From a checkpoint of a small transformer trained on Wikipedia: 5.64M parameters, a variant of Adam for these matrices.
Each number is 200 + 40 x the weight over its row's rms, rounded and kept within 0 to 999. Layers, rows and columns count from 0. The size before them is the row's rms in percent of the matrix's.

# layer 15 attention value, 256x128, rms 0.116, rows 40-52, columns 0-127
106,184,232,232,258,245,257,232,193,249,208,264,176,209,184,226,124,207,193,260,122,216,219,145,207,284,186,150,123,170,249,205,199,187,236,206,200,237,270,155,225,246,197,213,181,158,246,217,236,224,252,188,220,227,230,238,181,134,228,260,229,233,206,179,230,197,239,170,172,180,182,248,154,175,166,228,204,181,224,196,196,197,175,181,88,151,220,130,124,213,185,147,234,216,183,209,169,284,195,120,185,176,153,256,228,168,209,251,181,223,230,219,258,164,267,224,215,220,188,255,168,144,180,172,192,272,281,119,200
106,211,229,228,254,199,199,242,202,211,244,203,180,189,94,155,307,206,170,200,233,164,178,230,249,194,177,201,91,158,232,270,196,192,216,218,227,197,236,203,171,201,224,227,222,196,194,136,256,237,216,205,165,186,281,250,270,183,220,223,231,205,244,236,202,239,129,218,208,183,108,196,220,270,148,289,272,209,245,197,242,149,195,129,143,168,214,209,132,176,176,165,188,256,169,203,201,215,200,240,179,211,200,202,196,136,229,255,224,241,182,117,183,156,156,226,149,182,135,207,192,165,261,199,166,260,194,170,153
109,149,180,164,170,172,199,186,225,177,236,190,182,252,214,229,143,208,178,191,192,208,248,211,130,205,147,138,256,200,211,240,242,252,185,247,141,230,257,197,224,209,158,276,298,138,234,100,161,282,272,242,220,219,213,219,153,168,180,219,191,230,178,185,252,162,138,222,166,198,220,196,168,199,180,188,190,190,133,190,241,197,183,189,200,168,161,242,161,195,216,162,191,107,231,139,213,193,190,161,198,182,216,239,193,211,144,243,155,209,206,220,218,166,233,125,154,220,222,125,206,194,342,267,164,206,246,209,140
107,182,186,198,200,199,169,145,190,234,151,174,242,266,94,248,122,155,246,128,253,163,174,235,155,200,220,135,300,220,172,150,159,154,176,184,138,201,162,221,163,191,213,224,187,125,174,189,142,180,161,229,210,245,172,157,128,184,208,163,205,226,186,233,203,140,194,151,240,217,183,117,208,178,265,176,238,181,132,248,219,263,242,293,294,228,219,218,243,192,175,206,204,160,194,206,204,232,212,201,191,183,186,153,177,248,147,188,281,191,206,227,149,226,187,217,235,168,216,145,193,171,250,234,243,148,168,210,171
105,186,226,156,155,141,244,185,201,221,269,237,149,152,176,181,208,240,223,267,191,261,223,253,206,213,83,157,316,214,184,141,220,152,226,172,248,200,214,185,208,175,196,195,214,153,153,173,200,202,247,209,194,210,165,146,214,231,173,222,225,213,209,198,141,217,175,219,153,276,154,183,169,168,222,139,116,199,164,109,188,209,210,200,240,192,251,206,202,292,181,276,221,190,268,149,202,149,145,166,158,183,228,248,147,202,207,177,151,211,208,232,235,141,223,160,169,182,206,219,179,174,234,310,230,186,162,238,236
103,213,215,232,228,184,175,218,196,199,196,255,131,223,170,225,163,236,140,273,214,224,184,284,223,219,125,163,217,175,222,189,217,203,203,221,219,246,213,165,235,193,70,164,246,192,220,167,188,268,261,160,199,164,274,223,179,93,234,230,230,206,208,164,258,182,145,162,176,134,232,241,176,226,238,193,186,224,198,138,236,160,184,132,223,170,246,253,98,182,159,184,192,278,180,194,193,199,245,158,246,235,185,258,149,230,169,166,256,215,152,169,220,202,272,182,142,263,151,185,178,232,181,240,219,193,205,175,229
106,178,205,173,233,170,134,135,190,219,173,177,187,197,155,146,170,159,217,164,249,216,181,277,189,174,240,209,257,213,189,192,148,201,118,225,124,221,206,255,160,187,281,212,207,159,217,107,130,171,257,181,207,204,193,244,158,267,142,237,141,184,180,250,242,192,215,293,287,226,181,130,180,198,245,177,235,241,176,199,177,194,196,178,274,189,161,193,220,188,225,185,190,156,217,198,205,200,176,226,188,172,282,163,188,226,144,193,225,199,159,135,185,101,208,194,216,125,125,173,231,257,275,235,228,201,188,158,202
106,173,224,210,245,136,191,165,173,214,173,174,162,243,155,244,153,240,186,215,245,140,150,278,139,193,163,162,181,171,216,184,185,227,228,189,194,241,171,189,166,150,161,278,234,214,260,199,228,186,199,198,144,201,147,204,174,156,241,159,234,135,169,146,214,199,118,168,254,151,191,217,236,193,232,185,253,132,289,134,238,169,166,199,273,179,258,254,194,147,176,236,168,234,195,228,210,150,163,258,209,286,245,242,261,195,198,246,281,212,171,182,169,279,248,166,153,232,183,143,224,211,164,177,227,246,187,223,158
108,241,203,239,206,202,138,173,185,225,238,174,119,260,192,184,229,260,233,201,146,175,142,131,225,204,263,198,215,226,182,234,109,193,122,207,110,168,217,192,151,208,255,237,158,205,234,118,213,101,201,195,223,243,145,201,182,254,125,184,209,211,194,237,222,181,222,188,219,215,205,166,175,169,268,183,167,270,152,196,191,191,239,215,177,232,193,171,263,203,191,259,201,139,200,193,213,284,236,205,186,281,214,135,175,220,262,203,172,175,178,170,235,119,137,196,159,132,185,212,174,162,244,176,270,209,151,171,218
113,247,186,243,202,256,143,220,204,229,186,184,206,170,176,249,113,204,212,172,191,172,245,176,184,202,164,173,131,244,193,189,228,171,122,212,152,169,183,201,280,196,175,150,180,223,201,236,175,144,154,238,234,203,248,186,65,204,206,218,161,229,212,156,229,167,244,110,198,138,306,241,210,195,214,207,185,248,104,286,180,184,264,244,195,155,187,190,242,207,181,172,219,192,189,207,195,245,268,137,233,206,213,153,176,211,165,247,193,192,215,213,241,205,223,261,182,234,274,218,214,232,234,224,183,108,249,241,232
109,210,220,208,187,163,229,206,208,189,238,239,152,234,295,135,176,197,180,244,227,213,223,228,207,214,206,265,212,214,208,260,267,235,228,217,183,202,217,214,196,200,260,261,221,188,212,157,203,238,317,208,141,177,292,256,181,196,217,257,242,173,204,235,190,177,143,238,194,178,106,178,244,217,131,224,221,195,273,167,204,170,151,111,137,205,192,139,104,176,211,201,164,165,232,180,191,239,175,203,191,263,184,266,265,190,220,179,196,201,193,190,172,133,182,116,194,201,121,187,178,191,186,159,166,211,270,123,203
106,199,195,180,187,170,202,102,178,170,239,139,213,229,216,148,125,202,184,215,175,229,234,180,147,185,122,233,251,242,184,260,173,213,170,221,143,172,243,217,194,185,285,253,272,177,221,145,174,269,244,195,195,184,212,208,182,221,199,210,249,215,170,206,195,194,93,137,187,207,132,130,204,200,203,160,255,171,186,142,245,184,161,170,205,226,184,172,264,166,207,213,178,88,207,165,207,235,119,157,195,234,203,203,254,212,177,163,147,217,207,212,220,171,165,135,218,187,191,161,212,259,323,240,175,175,237,251,161
112,182,210,166,196,164,161,188,198,213,135,251,120,282,177,224,215,251,192,208,90,182,232,169,264,197,186,217,211,263,207,216,181,242,179,237,213,160,270,231,155,171,208,166,251,189,186,190,214,182,238,174,292,305,141,274,193,269,179,217,226,188,163,178,223,193,137,98,210,208,205,187,129,173,188,247,172,237,164,175,221,197,209,185,199,164,211,179,201,196,198,191,157,125,268,218,205,201,227,230,187,157,167,217,237,174,176,210,123,222,160,272,226,184,138,206,171,150,227,141,218,253,190,288,192,177,142,257,182
# layer 15 attention output (transposed), 256x128, rms 0.116, rows 40-52, columns 0-127
099,185,191,220,178,198,211,173,248,190,202,173,213,187,186,198,230,187,185,156,205,224,225,228,233,0,218,212,222,223,105,183,164,185,207,218,187,184,157,235,208,200,212,213,221,207,201,181,199,202,209,211,179,205,181,245,215,253,234,204,192,199,155,197,231,188,151,195,249,207,198,231,210,188,180,226,188,240,207,187,202,188,246,179,190,247,200,189,169,210,206,230,192,189,177,217,469,185,179,203,179,205,191,209,187,226,201,204,226,172,217,216,172,211,209,179,213,198,219,188,177,208,226,211,153,163,197,217,170
108,147,277,227,189,251,174,164,297,182,172,229,218,228,195,204,114,204,199,205,212,217,248,144,132,145,163,194,233,244,157,163,200,226,167,180,239,244,141,240,190,172,216,118,182,199,204,193,140,177,186,159,248,171,112,213,170,201,202,209,168,132,213,171,270,184,230,184,178,235,259,217,192,118,167,177,185,240,147,241,184,252,150,237,215,193,214,204,217,237,233,183,182,216,185,195,410,235,195,172,193,210,214,159,223,199,164,161,227,161,231,240,205,204,202,205,227,174,218,217,270,178,206,219,192,209,212,239,249
109,256,207,199,221,215,145,229,196,159,148,229,160,156,232,203,203,182,171,131,277,201,167,199,223,163,180,272,193,281,180,163,167,201,152,195,174,178,217,269,118,229,257,172,208,195,241,276,193,135,182,146,208,171,171,257,205,180,174,215,301,173,159,196,132,211,214,154,279,272,147,211,229,234,231,211,212,237,214,215,165,199,224,209,166,249,218,223,240,214,247,236,177,198,231,189,18,223,168,181,160,207,218,206,184,200,246,194,245,186,165,199,205,240,182,226,226,199,156,255,191,188,120,224,203,129,198,193,207
097,188,195,198,223,206,234,262,182,252,273,274,171,127,281,166,228,210,123,210,185,164,199,218,175,211,156,218,191,159,252,245,249,212,212,188,182,149,206,206,193,174,172,199,188,217,218,259,193,168,213,144,213,257,265,212,211,202,193,213,185,200,211,159,229,272,201,192,177,221,171,212,171,238,208,160,209,250,271,202,174,139,145,152,186,208,199,142,153,251,142,217,237,214,231,186,0,190,154,202,219,164,222,214,239,189,248,216,119,213,122,204,208,211,245,198,198,181,199,241,242,224,183,195,196,204,172,166,195
107,226,216,193,213,235,206,190,172,147,141,201,296,160,234,250,203,263,201,187,211,198,179,217,248,76,300,200,129,168,162,229,179,250,164,227,198,205,185,188,229,234,163,166,201,202,230,206,220,235,173,182,187,160,253,265,185,177,188,155,196,208,154,143,202,160,193,223,206,198,224,170,220,207,206,297,275,163,198,263,185,180,182,243,221,170,211,217,146,180,241,193,133,271,156,222,55,258,179,198,234,207,190,155,196,179,220,181,236,151,158,210,227,234,217,211,242,244,197,226,167,240,196,182,150,137,304,164,200
108,147,246,163,210,271,234,161,168,209,151,159,318,162,224,172,177,160,246,105,223,228,219,221,195,120,184,223,198,204,170,206,218,218,113,158,162,144,169,220,195,143,225,212,153,232,247,204,234,153,162,243,215,217,187,211,241,252,161,221,206,224,166,185,155,210,214,218,226,332,191,196,204,167,139,212,192,153,154,233,170,191,261,234,154,186,218,173,239,178,260,232,237,231,217,222,308,189,219,184,163,183,242,202,229,179,274,269,206,192,189,199,228,248,172,216,306,159,173,136,174,159,191,178,206,210,200,222,173
100,202,180,162,192,207,201,201,283,172,236,207,170,195,321,220,178,235,181,200,219,119,161,205,174,322,188,243,133,208,239,216,225,228,248,217,249,165,196,184,221,216,150,181,192,214,145,243,209,182,150,225,206,198,168,202,176,183,169,161,272,165,217,208,158,192,233,203,136,207,242,180,192,168,236,168,187,183,199,248,174,193,179,179,220,229,232,196,201,236,212,194,210,199,210,224,0,191,263,192,191,204,135,261,226,177,199,203,147,173,192,241,266,227,185,215,157,222,149,178,246,164,188,189,160,185,197,231,225
112,164,168,149,192,306,192,250,161,189,233,236,247,224,239,102,204,133,229,196,192,245,190,200,177,297,180,224,211,204,227,177,257,171,88,142,220,178,227,259,165,127,196,196,198,165,209,187,181,223,173,173,267,238,297,146,162,227,222,209,210,196,222,212,204,217,186,214,142,320,196,180,153,211,140,191,163,225,165,224,170,209,255,179,127,158,229,194,153,206,170,198,209,174,174,191,130,205,259,209,241,154,224,160,208,224,260,226,154,219,165,176,257,190,155,292,204,176,181,185,190,185,203,259,213,185,216,157,213
114,197,193,127,263,157,206,130,240,223,238,231,184,208,153,177,206,226,198,234,199,167,227,252,183,128,227,264,148,131,215,170,224,217,335,159,308,142,227,169,232,226,206,169,200,216,227,280,199,229,130,215,195,235,193,210,208,191,246,205,183,182,229,171,229,234,245,215,173,183,186,187,212,177,190,132,198,189,235,264,168,180,185,190,235,227,165,239,190,272,189,145,201,175,152,219,95,136,263,134,236,152,184,262,208,210,116,214,222,160,212,200,201,211,241,171,177,230,116,197,254,220,241,203,153,161,197,222,175
111,234,222,178,225,129,246,150,249,273,151,211,225,165,192,247,255,197,182,171,183,184,172,228,213,141,166,265,272,129,144,206,235,136,198,155,153,206,243,156,153,235,194,205,198,185,203,259,260,203,248,241,185,212,195,185,241,205,277,182,174,230,207,204,181,197,159,207,226,219,235,162,183,198,148,169,261,211,286,138,219,134,183,195,212,232,135,159,242,143,190,264,265,215,236,197,299,164,200,243,193,140,252,287,218,236,216,226,180,174,176,193,203,235,206,178,232,158,181,216,186,148,162,114,226,240,135,140,164
107,193,183,192,195,253,162,205,266,158,202,163,191,197,140,227,195,157,192,176,256,182,171,187,210,2,269,155,149,231,146,176,161,213,164,237,235,188,214,214,234,227,170,236,157,202,198,194,200,161,151,153,235,154,97,228,182,258,160,251,194,187,169,201,193,188,209,182,282,247,231,252,206,169,191,192,178,218,169,203,223,216,217,197,166,224,248,270,224,242,226,165,201,174,200,161,316,235,207,164,195,188,151,194,152,165,241,225,231,177,295,221,178,236,166,219,182,214,239,230,217,204,226,278,180,200,230,240,162
094,211,193,211,217,160,161,290,230,174,187,248,166,203,214,216,217,186,142,162,277,179,198,207,180,279,249,232,179,236,232,169,174,240,157,195,220,199,276,213,169,197,176,179,209,156,203,228,143,161,136,120,209,173,150,194,233,190,169,200,221,163,180,210,123,236,254,215,256,227,235,183,245,226,218,189,176,201,198,271,188,245,186,199,174,215,237,256,155,203,204,179,170,212,249,166,0,196,223,182,201,199,199,236,170,231,260,219,213,212,187,196,201,244,163,180,140,228,178,210,215,195,133,230,195,167,209,161,217
110,240,181,225,228,203,167,171,211,152,195,208,172,176,266,177,182,198,167,216,270,187,215,231,133,159,229,249,282,92,222,228,213,219,144,118,188,126,239,186,184,253,202,176,222,122,223,231,164,181,138,191,129,194,239,200,207,189,232,203,236,231,211,186,144,210,242,194,175,208,119,166,264,221,233,215,199,145,227,309,160,251,206,247,194,167,236,241,240,241,189,210,229,170,148,232,123,212,195,194,232,241,181,192,153,228,207,179,300,192,209,207,204,188,176,150,221,269,127,283,202,156,209,158,149,150,237,182,205